Each number is 128 + 24 x the weight over its row's rms, rounded and kept within 0 to 255. Layers, rows and columns count from 0. Numbers have three digits each. The size before them is the row's rms in percent of the matrix's.

# up: layer 3 MLP up, 512x128, rms 0.24, rows 31-97, columns 64-127
# down: layer 3 MLP down (transposed), 512x128, rms 0.218, rows 31-97, columns 64-127
# gate: layer 3 MLP gate, 512x128, rms 0.257, rows 32-97, columns 64-127
up31 103:185123128167114113192150119159163113111150088121100076127144101089097127114099109140104114082143160132146142084139114094147151116152130095145124106130110133108098113135143165098073103088118147
down31 105:133129154168133143087105111110131145111124102128106159121137143134147170119119141126121184137150117100121138094117137174072093161120155118087083119136165139114135134174111120134117174150137156
gate32 095:160137098162159109180133123131152181135156153129129082131123097088138109141088125148159107099169166120109124121152139102098124154135160115087123044107116121165084098148118162157146112118118129
up32 105:140105130147098108153167123103143166128117129108117128143082146145164144137077155132097092099102144105150123145124126127098079100097115109102144124098109116129118135101126121150104110142104109
down32 102:137126133112121143120121142163088104129129120122119162095136144113126102130131183116142131123126159145124168073148092117131145122132153156115105087130149114101160129127154166137122099128100127
gate33 089:126135106118169111101124151104139153159126124136072132118165162138113140156103171092169197126145139158116094146110082149151175096175111111102118089105120099148141131150090079085110144121112138
up33 091:157115107140123157130105121168112057132107149110108163113137174147100084125106132131102125116123143125133163094128119123120132133104145185116126125081154145107162173110116146185123117122095139
down33 098:112112138142167146122146121143124135112160146093116115096151124097124135095128140087121146130127189128093161087163074134153133116119123108128146137070142129134128140164146114096127113142135170
gate34 094:099133152138121130120110163126083142139138165123110119152102093143115105090149138121148096135085119122057159119132094140142100145153114129114140095143177164126092133101145136145131144127128147
up34 105:126142147119123126146112132120086104154126153128099129127105114168136091143160086185117096111092134083115155156145120152152083141141135170165123145127145120118110123138120127095136141152110137
down34 097:134100116128116130133125119115149103126109095075105094163142126117095165169144142132131095126140167109100161096111144154132118124130142121122146094125138180130127127100123147150138151112158164
gate35 092:114198129173149114125126134125112126095117125080125154098126148136169145100149103126153110164144116089097149139164116109144102126117156103148141096146143105135144107096149185088135135120108176
up35 097:133138104098124119130049152142147132090119123109161140121141100156113144175116129180102152146155095093111158071171120088107125114133119116154129097162151080121146127162135120110133152112112131
down35 096:175111106125152147132119140123156081131130157121072121179186133140133138118114099127140134088157173120151077126121145137144163145128120175125119126119104119103130174136137113133144127152127105
gate36 102:142117105095131173175129111136158168161139134162127136107124107090152140084094123125084122154136132111098111114163127144103107084170144112148108149159134139133164172157112109168130179091105125
up36 098:097127164153146131137125140116133113083111110098163122118110162133127142144153085120129141121161150166158140121115069140117163124091172181112136111155105110194101131119150133139124080143102168
down36 103:137109123209152111171106126144125137157149127130136097090121139136122179125110126166092137151138104089153127100106104129090135119162112135128100104157083127133118161169129119162133152153138112
gate37 091:106141107072113150125130096130106111138144159131138120125113115129197118119105145198125150133144110091096137131079170145140139138121127137162142154094102154118108132086127130143180103144125127
up37 095:120137116115142158146135144083156134143139147161122091135103070088088137111132159126132108123121099128124114116127136135118142120143125166167145122119076130075079130127126131127145116161081115
down37 094:132125128122132115115167139155147111112110119119132149119120101107127138080161104118151179138148124090079107094075155116135138096102118126114154138112135133130093120141111127152165140122126090
gate38 098:151159112128128166088082113148141106146116126113091136089127139122088160142110145167142158101162114128115087114170083128124144122090123155099093107089122124144095112142090126164134117149180148
up38 096:206161114112132141118117119127161126146076132097167084112158132109124116131126166158144163122106140151090112101114136117118127131116131140137164132101100135124123122114088164157138100134155114
down38 099:147127168146121112166136112126122116092140103123141109147108123104133083087109135147152123169157125154125138095097143128146104105149146145098139127135116120114090128120119129110124149107136117
gate39 086:090147137139083143137100138169129151150114111127147052115103129097069122150122138159146150117133149148140103084121121140115168151102121125154131143123127119113131079180104114092139152112138138
up39 090:121092160160110151092126111122135157109121154142079141137072116145106146132147132122144159094133131131163113093115120100163112146098124116129116149115148152125109145152107142103143130138106163
down39 096:143162115156120147135117128152136116137116146119098079091143115127100123130162149140095139137154122118147154095143149139140110184106154138126147091088130141116109183120093090158149096121150105
gate40 100:134137129110129077097140180161097096106107109131123115107115079138188160098134130160141118097133132094129124159082108111140117133148100142097121086096112125135155133115148119088097122119114082
up40 103:167125119124171120102122127148170148125164176139103105142148138097161141172117179122073142132097111128119139157135134157124122120097125114105131135103154119133155167157094074125185115120114093
down40 102:163115111115092129104116115100126116164103080179125117119087116119125161139122139140157111123145098122123119081161188109138126102118134143099119148131124110111143100086146130129140099097107109
gate41 101:117107118093128163076107142078105121104078136129114149111087135135124079133116173126117106153158184129112142139131094127125128113140083105101153114160093094093152123137111114152098142154142122
up41 103:062164110118087134108119105117120133129119133114124135162144192121135131139106165157156140123136150112093168075136103119124080132138105133096115117091129076104137138127112100118089120167139109
down41 098:095147146120165102123105145139151119175124132082131131136104107133142114099113128148145173091137148129129116094093117109109131142113126170124160141101126151148134155126154095120145100155117139
gate42 110:187184125142156148144146112117118076171133140140091115131149119147120110097122106154122150120162135160109142117114100087130109084124084184119130136143099109105115162188155130128130119148167091
up42 112:107104150146154114119126122130111138179105136130106126146136140135154176157112127119149148113151101134106132155115122114077167099099143164117177115128155163110094156152152112146203086130139103
down42 103:158120130127141145119121132119148121094165112174135150125119113171101131124127124125138111155078170151126103143075139122108078115137129147146078116120139145124131133123158146075159123146105105
gate43 107:084137149114107136123121143115113148123107145088142119146093121130082112139108138138125097116100103109128129124088139145118140150090165103106188130090172149126115136150181090130132101120136124
up43 115:112142131128152090161120166146117124133128134139154150138077114125115114122123157129134098063107130123100097134097117134145168128139129094128160099146161127128086107133154107110129104127116135
down43 105:116091166102140115134108122177138132150136104130130144148098114190110089106126122146106112095111130115164148119137145165101111127069149116126145115092143101153148112125173147136097124114144126
gate44 096:102088145099121143125141126131109137111157162123121115120149116119089164137135131147068170130123111107162101148119141128110091128123138130112132136165148129158129140148128119188133145121172102
up44 097:127118116111136114149126136151110117098135165124136122145137139135085123126098125139103101156116163107129115135144153129176130144140171117088116167128108149166142134173124158161123220135117144
down44 100:101146135120108147144128120166106129117119127112126111171172168120126140146158099114131053139128139118114134130132089125119090088119091111121134149162151107129134131125143143152112165142110121
gate45 109:132061081139152126135113110132099113128113128146176099142151114150091149077105119107086116081139103116127132124163133114156142120140156142153128131138134131076102166120079170131128140151117102
up45 112:146172148123114090144100102151122126088145103106100133122079160099135043172178130126141128167134171115148157127108121132125115119120087095137108121123097147131127098170127102106106152112114122
down45 098:095134146121148136157153131133127136114103132147129132098089117088093150084119170110147151156141133095117148194142112147137126159127111144086061091116122118194113099130126106132120114151120128
gate46 089:083112107157150085122144119049124149122083141124129157159100171168151132126161138132113108171102121133117130145122135139107107122126121170127130150118117131114154146132144131118131138146056136
up46 095:122120141116149062123122133158133126123144121109173183094127156159132134162087146178143145085137131137118115117123138109119165132139123135159160105161148127132132117129092171120148105113140126
down46 103:154117127123144102115106172105121113184123139151138138134106151128111122137143144128086138115120112124120125151120133124185115128121137102087126136193147126164139100128172136138118104132123077
gate47 104:131133135189136123161117154139085112154153138099063144140145125110108120141137114128118129077111123139109131129155155079148167155143147121091119133161111136102129061120120145142127124107163110
up47 109:116126126144104104146154111117138108125193129166167127154130135159148124147132105151104116136130107136076099152143118141164199127141132129165115156114086146098108138112109072129108152096104101
down47 105:113120155133166102141093149108122105161143105132115142168163165104140110117138091125135110095094156123149147101174166137116091152119098129097123105188115086097119078135106128145152136126137137
gate48 083:124112120173080139118133123135150164162154125125121169150124104081123114129150116109135116110131152114069139136131147128131149152122109116124142153158140121131108157099157122130082097134109135
up48 086:154097135163129158136152126126108142145155114118120110118109127121139131129147117132149146139114156127071131144140106143129123114152109125070106117155125119156113105057162138143130121115062141
down48 093:113111113126138111104119128125107098140163132137132165136105106056093123150105135132061100088116182134123122136149135127117109102082116173140104155153110131154138122180160134145112081187126120
gate49 102:101102136119101143110107078108151142132108093135135089149088102129168160149105153128152127158134125128128104115112147102142099184137120129116126129110120088120128128171081108088096121113121092
up49 099:119109144153108134173173153131149130139177133135139162124103152136099120107114129171121160096148129102107132167166123082084143142135150109160128101127166078126154106122073112132135147131163120
down49 103:104115152104135139171114145115122104138180143103119140177134111122096093139172142114112124156140126086113128115140164096107194125125135121139128111112127116129183111142087139123137085114126136
gate50 098:090152089131120141136148128051148145133123131141126150127129114124132107171111097122143110103125098105125093101110098116107153121117159113143128125181116126115133135146168104160154142174170103
up50 098:117146115100115096161095139080130139123116108125140136107135116142146161151077163126116129149142084121206115121154126146098156114108149121143121107157103120091107131076122104150142119134137123
down50 094:109126101139159151101139129103106158091155157135136140133142077114158066139133123087117082108143107147108090066118079144109113165132190089119140123099106065149118127110136144119119152114117156
gate51 106:140108123119091131072146176185110141086126128153122131129152101156100104157162096131135127101120127146154143132151163185089111152192127123078130107114133154150097138099111137116145128141141159
up51 101:129163078126171110150124096084135141124134076086129126108116113168103166093144110112153112159128106153110100144136145131126116151140126102141137112128116112129177131091165101175136140159130095
down51 101:172099115182119120129149109100145094120162103140124149116122141128102168086091112099144133156110122126168155126132115131129121095099097110094090119109135097162136133100112122171143131160127148
gate52 103:133156121117110117104127104121091107085132135155123130124143109057108113109133115114159138102156132191128141114116130114120154109122151124101153102130147124152150182114142111156131118102157093
up52 106:155117126137151175089139127143120111152099117081135108093135158145135138126106087126102157164120151099151113109125139086141142130143146113167116133112113144134133151184101133130110125115125113
down52 103:123127130114126114152164144123146141123116124106130141128118149157149119138149142153130142132111139095102147125135145101154149151152090154090077161084114151124084106082158105117120164154147152
gate53 089:101129085127147146123165118121117152113101123141126120084160140085130136157120110096152130111088152118156106204137135155178170102157153084094091146148129095147163140089141114145131123087122139
up53 091:147146066086153142131139155135150145100155138124114095115086167145147157119139092150142100101108133151132123102117174140132139116098125108088087102120148130116104142100113128137185118084144149
down53 100:171117148156158126111113134104101109106075143119084159160144118130088119117079116073134142144135095111146122152121145157166107130133133127107166108136080111121150145131149145142122115116109150
gate54 111:131115162123133139112131120128123109106139123137164156130116117095137123092149162105161139187121119146148140152121154124105105145107157101146144079127104098124102142088152092125118108182140129
up54 109:085103163151068125119146173165122100133126161137113157151108123129101089096116119141107123103103104133134139110108123160138114146089123120138126119106106143155094117128158137108123120127114141
down54 108:162125120103178106105116121120106080131152124163132140115124112114119127113148113107086156134077136131156118144137118119123173156140112134137131101123085065087131113105129139144090140133075170
gate55 098:122129160076135153134112159110125138114160154095116106150098107109131134115106111119129119110132156127123135151125141128108078130148142131119134118116128158148102099153172097152118111102156119
up55 091:128125132138109147161091162176117106111160160132088116138106137115103155135119130134099124110154157132114128135165143139132096119157154095093128090169122139171111104124150113103113126141104064
down55 097:136120133152099101163101093140117106108105142135108138135116122131133107136120143152127101160153087151120123120135102120118143128138137115121171104146175149165107133104149153139094137102114074
gate56 096:093118114102075111099150181103169143117102104142120078101148093128118115117118116109112143108106159143147146094144168123104117162186132107137093171098152131116129140108129138102126136122094135
up56 104:113149139105130137147127123096134152100096109120127130132153101129125085167122118070112112091120147079108126125121079096154112112107111145126165137133118156090150129142125114125159148174150102
down56 096:091158129077124103156126158102137134121100087120109134117144164180200129114125138110093091135103150136107160090110112135131141108124115120106107122177166096126138135132176102120144163103088098
gate57 116:158133103123128090120144127135168132124116160125139091128181167150089141164161134133136149145122126134116111074147121142128154114154153120073119146089152145168135134141094123113101133058150120
up57 110:100098111128113104126124132149132125168116140161163112117101111095097117133105117100135128135109156116140107121130115127096129130127099096096102147133173131155100109138108161117122106131115129
down57 102:124137110128097154084151168124162159129132118129102133115118116155104139181146106134121119152094138117167107086081127143113118152162128132133143131156161138131186168106153090148153154076126155
gate58 108:114132143143132116147138070121116114148139120135136137155138150133129139126164160157095129110140046090097149138137162135148080166106102125109112099127160134134128110097112110153105135162111055
up58 111:125144088126086128093094105121149136123155153185093131132118124117127090137140127147141158150125098146146172172140156158136129125145131123071158152129160157133130099120102122129134145108187120
down58 103:145146151121140149132123115136148134116138086084166142134130131150117168153106140084084087123118120098144138138098108126085128171100133157132092130113100157154126166151145129099127102114137121
gate59 094:142141154124134082095141145061127125113141156137148111124110045142120119150126144119141181064098155120121117176140127111164140140109106119148143140113144153140156124144126069152119072102122122
up59 089:140160147098167125102126129097104125127092111105112129134115133112174101147135098123105120106132166115129137142104151122117151132105142134128143108145098175149083111133134146175150161177136111
down59 102:134147139094160142138136125115143162143135125109116120120123081139157159097088142130152113103144142137137142153173083113089133126159153140122117116163120143115139084149139145133128113137128115
gate60 111:175132138124124130103078105152144176136148137138128095157121102120088119122112135171150120107132156149143155075117108160177134160152140148132152131115105140113136122110130144111118124100181136
up60 103:118127131120165147133136121148125121180158145128120215133150133119115087125118154124146178074133115104109121106111158094160150098150128150149126137111104149122142106148180184130125134134088117
down60 106:148149143103116121120159074109137110142106158149143160119108084148102132097145090127141101071166155115114159103140155110153111111152133143161160111166174126102152145137088143140135110144124132
gate61 094:121091164161103139126126098135137138151123117133142150105156178077166133144135157128150114131102179144133113097147111146137124114125103106121147122106129096114124111093165089106129113116117125
up61 087:133122147111155119137136128119153113143154126147100122141111142135140137136108158131179091158123156118084137108170074153084087153090145115151141132115143104113122102111150134095109123153106153
down61 093:145120156128119119118105108141101144130097109110109085099106131124180194136175153142198120096151137106139090104102117132150121119119079113123141133111146150148152137119164117157163133096116153
gate62 097:156142125098137091116118105152118185109115120149103124131120098092099140129133130119141126158154113130097148116114151159140128099175154132148105146096093152128160132114131107075108130155141154
up62 094:141164104132150119148095132104134091125144157101173130113081135162141154151131139165121106110149117135137122110066131130114166095110149131122118131147144148138128105104137097107154145209142081
down62 096:111125127162123090136125136162069156115130140068106093085096135105124141139110150142131204095116135170143133121101128156110109136097158111117136081135143182120119122163144111130111111127123130
gate63 098:121066140126142169127141122126138150093117134105101087136144094138111118106094134141121139103114121142174120119131139146141150156128147144164119171139103096127150130111146109117114112091153153
up63 103:116130128130073108146144152143129141139110079156144153142097144150118169155160118106149147141130104189090160095111090112127075126133121090134148097082139119127093119153142112147105120162122135
down63 099:116112171107152161147100132066128178119144128129095143114115136113101150133154114139127146129162125111108173104110122093122137185102156137103131095142151141143110153132122146135111101147116154
gate64 103:197100127127156155137135106117112110135142115118153159122176142130139122100138134142116122128075117099137115143201093110121105138100113126097129139113180099124181106135123107134160112094156107
up64 101:120095177095155122107141183098128111145133118123143173098119130129160108145111147132118126141107094143108126098130114126097115139091052110155115109132159095145135124150116140138176075131160176
down64 103:100151122091138115128107135107113135164127097160171117114125116099116126135189087136111149081113131192088131150109122144085088130130119124154150157133123124127178139140090129122123136135148128
gate65 106:124139090114149120136152135132126136104107097175106144146097123142181150126059144101161134115136148101159164141146128127113095133074083113126148111183135114122162137139094111095134145124117136
up65 106:130135180118145142102145129130136142132130105151154141127137156178134107128109108149068101163147194128098121112090090129161101144137101117119106130158129109143144219101127117113089132142152097
down65 101:110145102101091142087106178131144143138134142127134140135124125099148144129097179083145096164119134133152101123177135152141137118126102126126146132121098100115148133115136125154154160123120095
gate66 115:133127167123094131103126147146136119086109138168076166115140151084131112110129081164118107152112156141128135138113107133092114156140146085142163146138149160098127142122131142141122135133133147
up66 104:118129121149150124126104139116145127154123214124183115135130147134119130109150163146112136154139072109138133115104128099132161109095081164112104078136132137129174134108133127144130122129095124
down66 105:127165089126124165144157121115129152136153154109124100130137158160131117125101098099137139093171125090161134166113149144098178139116106149132143132132182133112113109111116193160161159144132158
gate67 101:150111137121167169109166141093102100130127138138154150102160135081129148129147144117100183134167109163154184105113142141162129133165107122124141125102074110096103083129173152104117124114155130
up67 099:156067146143141163105194141145172133142111168140144152102134137120108140132125154111093181131135134140142120123167098111147123099135117126100151128136092103080118107129140149127109148076137131
down67 097:135094116172147123147130140162120130130103122141140123112157129124147138161183117126091122094163117134128108143140099132138087121109183128090100112137113130100088139136132174087125140094125156
gate68 093:088182077126157097106173117125162143104093073114142093160157115116107104128120172158138139134052153161132124134110113120129146155130091111143091102099136129117079131144129098165114127106148128
up68 095:131082192104135141121048124146095133159149165151134161102081129133129113113169064111165149115163124086134138114130112137134101086104141133163153153146153119138155127137114170085138087164140119
down68 094:127133165108118153163165121138132167096104135087106106129126129096132130159127128150133163095123156139110119150115112119109126086111149115094132126136122125137100130162141149120128138167100137
gate69 096:088083173143137147084143158103141131159127140105132110114141133129135133176151152136121127129086135134109104100106148161120175144159103125089135141121148075137097145110126162101110099105135146
up69 103:132139161121128123117138126103156107158108116134103127154138095127146153172119162100135123121112109150156083103122119134093126164133101138106144145132148143167123123098146119122080096077155132
down69 105:131135125162149109082131109101158164173129095110092129155117136110122144165097109127092120145104126106100126109140108123157181105087137137128170107108126104173160136100111138112120134055122137
gate70 087:121135142129122192098131184147131115169100153150083159108186137177157149144115140171134123120133168098123140101145172157140128132140171105121132166095134142129165134126159142100130141140135126
up70 089:119130082144102097122135100164148161131130145132097139132090174099095099122159162130123125157120101116144154091110131128064128144096138128126144159139149147121132122105109143120127125112084102
down70 096:138119165153135074149143093115095114074115110128143098172158144090132151088109138110095128146125078106109113169137138169100115147147114099156116148134171117110106137095100145105125143179169134
gate71 102:105140121137114140143140130134106118128168108082159166130134134127128147129109154123163130142081151097118124119114186149110072150159174086070103119134113145150106115122155153108088143126145130
up71 102:125088099112102130098162088126126090132159154097143101126153121113123153147097142132142088137115175117120105168109149083118116146141126108109136119115133090103124144128154147137130122113116107
down71 100:104127130155103133129129116085125135132113143152163125128151133124108121154132168153134141126183089137121103132147112148055124143110129172096136151084112163158119139155119163084102130113087132
gate72 101:143149110144139108146137129125106108136119160133126111129120091106135138092166132098127142128138105114123150116153158164112140083139115135151144152102111123101123117171133125132163115109114131
up72 108:152110114122115149118124147140096164108182108130155126122180105103166147107102113116098148088126131138106097147097135128126053115122166136150125139125125152108119146118137089148117131143132122
down72 107:151129111151162095123150097152099162124162117132097128105146075088136145154156127141121137122100102141108090142165170137153105142178134116164142130078126128126165133148121079157137121113166135
gate73 101:140127129132105106159139099135164106140092100160116158139142117114140160110174097129093144067142147134140180099149141108165109121115179128134109144156094170121140113123097125121139133170137091
up73 103:126091119113136113093126143134179137106125099107162114133137148094154094145138149076106121164131105108137128135099092147061149078145089114094106110055132141100114128153120111101134117133109146
down73 104:140077090095150117121141111126142140131119098169124131119152109116120134110148100124108135142146138167149096127146088120089138133128147157124094102105092140107115142109128140115123122116160159
gate74 097:114107100092085146133173103092151119163141112134129158128126154120098135106159147136151131118133107124120148106127111129165118153168132133110172163145125138112114098129115100107116101127119164
up74 099:147096110134137071101131106114106097123108119120113139162119130123136132143093115132161166109111119143100121134123121140146109141124102074077116104090143137152146089164143125134116148195135123
down74 101:134147063108140137177108148148156167119130150119138150128161098156150149134118130139107095106084128139117176144146133146161151074138126121090091120129159152127074123123074094160130127115135152
gate75 098:155077136133128139133111126132112140133140171117167081138138103107179109133123136116113130159125118122164128126114122158130127084127155144139138160137098133118157126122147118131124109169139147
up75 106:116139157173092113094142146095100125103122115161139109122097127104182127140158121100141116108105113127123157046118146127125108070130128166124096105111142115125137145159070120118114118118157142
down75 100:129156167091142128152096143126156129114140162143154129119142079139122140119096097120144140142107168104133121095115107125094097120138145133110107162144133117135151121104155134147136118099114093
gate76 093:129097094152089122115140129147135181125116154128134150119122115163133095129115131109106116148138178124176163080132140177140104125151157126115120109119115135100125088131150166091141112166118105
up76 093:139127139153156139144167120146117136128132120126073129125124112128161158150141131160109106088126065111157093146141158130119172125156126120138188176135138149147116141077102156169127181103097088
down76 103:109123130119116074175133134153128169138146114123100117108099127103117128127145135084133123061157110127139158107131161103148139135157123106135103143117146155119102148113100119113184138133120134
gate77 095:140092115122154141140145105120128146189138157125159092138092135095121072146035101139133094123071091148102098150138108124159113150125101121148116167130138127136174148136088098113092142110118128
up77 099:117119130155128186123156113131138114167131136115154117136145144114101103148082122171142133133101115125110101163158134147105120124118132112141076157134123151132147144108106121121137110089146129
down77 103:192070095071121174106156137163146098125126109154133131135093125113161102146108144131113167127135157151128118145107127134128128139106148118137133151139107120108098120130144122122151128108117121
gate78 102:088144148131109130134103101117158149160091144129146114128141155084116088124158133158155165098139070098157110154138128144131109158100144139136096125106128099114096126149121126059115085117107122
up78 108:093108099179103149095083117133150114133159186134150136118150108162107165143146153081160136096137116145140151071162123107112172101093119116175124159163145120155100082137152151112148136122129148
down78 105:125101141134108121167155149131123129131087121093165168164114132090151119109089132149148127131129148114117114130138163180131125132157153095095143087102134133122131152142146130161091110148146152
gate79 101:119116139101160120135147140184137157108153136121132112182169108128165089135120108076137118102125175124098103166167123161124064134129123129183114101146134118126156167130130099154134116092124136
up79 105:137089164146150114157145139128121159125125126127127168175130146127140101113122108119176097103151147134113116131196166108160114105146131112106120158138146104124161147116109127132150104109123152
down79 104:119107103153151116106132109144112105146119122068148200127173133140131127112145126137143131105117146108125111120086151137092157144146135156145126146150126148139131125129121126114120102111136117
gate80 100:128113123153128145142176138151119143146061109098109120138114137130134092178088121138176113139113102132093113082107133147148104115159110069130114156150118132120120093149131190122112126127108141
up80 090:140100146146160126102183138084131127155102086091111134108084148120125164166141124109124133154100152115127169093119176124136100114138141130157071137101127099138151109113129151102117165142065135
down80 096:140099125143120155144122128137163094110160103128147149081138088149144172145123126172085131111132145101143152113109122118133135124090136151150135118117118112123129124135156078106163104147109090
gate81 104:121128079141121165094151118110134157131106130120126166187121136152159130137152147125143096103136098119124102127103122140153075096168164110141152169126107121123129132128124121135127162134077105
up81 107:109142088114134122104168184127151134125102140139179150150143146136131139172156132142195075106102161123104151127146158136132099143172171138121128137069165150103124127113081104132127140167148114
down81 102:120125103085118165137081105167136115102127093113121107099151132085141105136150143129128137199147091156150115109161152138121128147086075087141153112139154124122134129158133079132100108120127128
gate82 098:092128125117135180143112144148146137129110159123135109163104167112133140124112171113147099105093113101141110093128118115155119113093096155121157132075112160160157143153107143153139098123165093
up82 102:121139149131154160135122154156180060140130143116154135118148153132126083123108140108129120147107069156129085138148115087113119121130135131145122123116107151164161107123140109153146113094137111
down82 100:127108094130115103110136150100140132091179131108128119108130106115121181146120082141090179133134165128093111144112141165158147130134128164145088187148155118120157141160107157138121112134154160
gate83 094:124125083139115088104135059144114122130115136114154144119176143165105116129113136129119145088110083146118142191126166112096183082096127125086146089129164141156157128101142146129172087093114143
up83 098:126106144114148129114158147103108135148148163104103110095122123111203138138127107102119138144147129134100150121141148132148118175142163181153130183153083134097103108100123116097113122164135155
down83 098:092125126145120163105159105118115104140144122122134114104131123144093128165101099118174118108099117110140083167097154095125167144073148075103144138121151151134147152111143113119107112139132124
gate84 089:137106143141134137069162128095101118106111113141130114116146111105128131111112118091108168155182170140153150087145159143151134107123112156140130137145143118128150084115103123108145129159115139
up84 097:121162134137128134135105102115138143098151120105170125109129134117183146123143104140144126145091092168051117109107119118138102100127113142103147093154161086141105159134150100140130090087062112
down84 096:148129151125174128138162115145142123160135150126160153155098138142178174126181112088104123142129132119109128137119152062110130143127158139135156106186129097133169126150139126141142095132132116
gate85 109:092151091127122135142150114126157099128101133114111159133141124146115122137122159128111131097094108103111156107133122139136137146114138109085127143076165100130143135115150114128160086090185095
up85 110:136148114156115107175096118178114169095142105135128100133140161121102100116102125136151121144165163153101138118132137132125093147135117090115163123122101140076101093141132124152092138132118117
down85 099:128098160129146128121058088143123115148162118119119115106098180143101154101103112149158119118153094109152130151102157171106121158132149139116159115147117132135084116087129099125120112137156116
gate86 095:161111120120135122156115136108135141167170124139151136138116141120112103147089169142130122071106107123093179146101110091129117097136111112080134158092098144098098136124174120118158183087105100
up86 093:153141141169131070146139122135131126160140127130120128114124133131093091117129087133139115102099151154074135158117126137159138102147147152111155082116152123093079129119134113118109165115136167
down86 098:134100118151133104129139131109108134121111115144150138110102165132136093131120150196122120187114124137105084121166068109163117152100137164101131158118146108096154105127102066179124153146112151
gate87 098:103155117155127129130125131140168131123143160141121156118162114126094149117152118068139159175140110138158148135112136103096144103082128141103146167149151138116140112164155184103160163143131162
up87 102:104111146116141123131139116160132110150152095151143123114119158119126127113156121104107158149151098106114130081103152149144136116123169122099140122157168141155120112132139142105135190159122147
down87 104:128136142139137116132101118134165105114132119128151109123133085127093130159132146049103110125134136149133130112118160126087134142103111106127120177100122077131131131132112135080143175115117089
gate88 104:135119088140119114163074133111166147140130132105150127128150110127107164204176102153142134167132140127152152111122156138145129085095125189095106147104112144105132106162100112114146129134121120
up88 106:117080134149076134090115128125143093131131103134139144136108175113115110126125143135117097130131141114109089107089124092135183117142155096156167080148155104136124152109136131160112136125111076
down88 104:110133149120162125129146132111135110131101150124095146108179154106134148076136105125157164134146096111132191127144142155103166148135168155098174121141141133135158094072138121096136064118133105
gate89 094:128131127129090127106133140117153146120125158171133111171135108151155112145138164122140145106086139094113173153155129139073149117080130100133157141085146113133152148144096143126157110121189087
up89 094:128116099111165097145110106151108082134131084151093100126151139140133129162136118159156148139177137128152133099095152131169145112119158080107155127098081119144105124093132126128153144185144123
down89 104:134117122150144122141088141147138146156146117113167173146120124120172123140124087123118106188139092131152124151083121130103128133108144184148109104188146137148147162160143132167102102130118150
gate90 091:116114160150117129158125112142115152136055145160140118159097166110131172151164178160132123116128113114171133151116133121122131110118140166076138152109128105143134105121115143101146120115093084
up90 090:120127092126091145078121121112139140135133117130139133111054115114194116098095125136101151125139132148094154130101126128146138117146137105137135115147129095130169180093122121098110120127165133
down90 095:113100113131141166138132177095094094135086115148144073120158124108121155156145137159130134159086133147120102110148127154090096118119090085109130129138077120142091110137132146177163094127148144
gate91 109:111145103123118138106120130107163133145135162114132112117166170166151103151135166136146099118153094144140125146077128079143146160119082109108180099134154147101158097113135086145109120171176118
up91 105:135115117163126115126117128129147119103152102102118137105161118117121081097112106121109117148108105138104148181178132085146104108127136139142120117118136110101118200118104145113109144065134142
down91 102:140123184112113107149133121166144087112141114142119116135161153129125154115146164110114132130096181172081116107119139092091128141143086112146141168119124147123106128169166122112158166092101111
gate92 099:104110065144123120106131106140150167114138073153074152122148148107120125088109105141107156178112127121119136100157130103138154137140147144139103088156179144136114138180133121124136116098157113
up92 099:111119199196142146114172180112134096122139166121166129107141101128152143172123140117140090111158153139128105113098115119136140133135127113120101157087114136133148130152127153117141149131153163
down92 104:113100112116160146135111157128147133174161149138104133109139159096145132112160126118096137104133111140057136111095139121187118088086156154107126093172108113137130106136154133126112109149150139
gate93 087:083146108082077099133112152115128114157115125168114108128129112156098115073137134125122122116147187166148130158091115096099128137110170114103151126131120104146078140143120165150139094065118140
up93 087:161142124181135149082119159135167150125102123078143131136118163107108096145129169148131110158093096122138111140150116141094145099110091138142121136124159121152105127106096114153136154165140135
down93 096:151125152127082121116131095131098176120124123131132170176132166133101145148108128100088097176154115132142112126055152114133117131118100132132146129131132092101124122108105109141112154144161120
gate94 081:112107163159126065160125159130140145144135161129132148154129140103139143102128122113129133131099164114128162126129093135093116170134128144136120112128159117151109093130150182170115144154106064
up94 091:130158140117120112126134114059119123105134074122179104132130123114113128120115134133143124074168114139128095150141140122130147103112139111136103151116143152133130115115130083099119124089133135
down94 100:128139116102103121118061141098154117128123130106113115105146148172156141146123123091146099126162168138169132140102111115180148142106136113129133143134113166086141085124120138098114154117163136
gate95 098:144098172086144123141112139120110131136113155123132133142112152111160156102100153099110146138129118151134151100120074136096101146135139136132134118116075143120157170139142155095138081144145152
up95 099:147139124099158124171104133093112150112128140116116152095115153160159126138121140135121128111122104103110155121122115132109091113139159141142143098104077141150144154126150139135110113092139106
down95 100:137132119141122117123099152142132131136128106157117116167089138137124129170118104088128116193159173154143121108139137095159140149160119139170088121128150103124112153107161101127115164162124119
gate96 094:126142086120183146108116142171153145114141146163168148083159140148098128132162090103128090140139149128110184119135133101114134115143138146113127104149092128135144146080144145144115103116123127
up96 096:100106147138107123151161112096116107120095100109160063162118144151134119143163116111136143132132165181170106127123093106147119115087105140142108171099140190120118119139176107094083133122130114
down96 094:128158118148141101106133169105095093152082134098109138135125143097115102103152101094148134070148084104152106147191158094114124146108156122117128091131167106142142107141136155129141121158122085
gate97 086:107155113119151146144106099107133122102144110186132115111150091100139147139132127109116152101109153135120187129092157103122160156152142109121132134147064140121128113091157138125164135139153141
up97 090:156111093086156137150151093143117131105116124166132135135095124120138124080149101161149140118107122194120132160134179131122073112108112132135093167145171125139128130129098121133137124121142123
down97 094:086109108129138138127140116160123154152107109133135067134168131162116151118088106136099134157134138105172102104134138096159164140186166097130174096117168107127101163144150159154136136138083122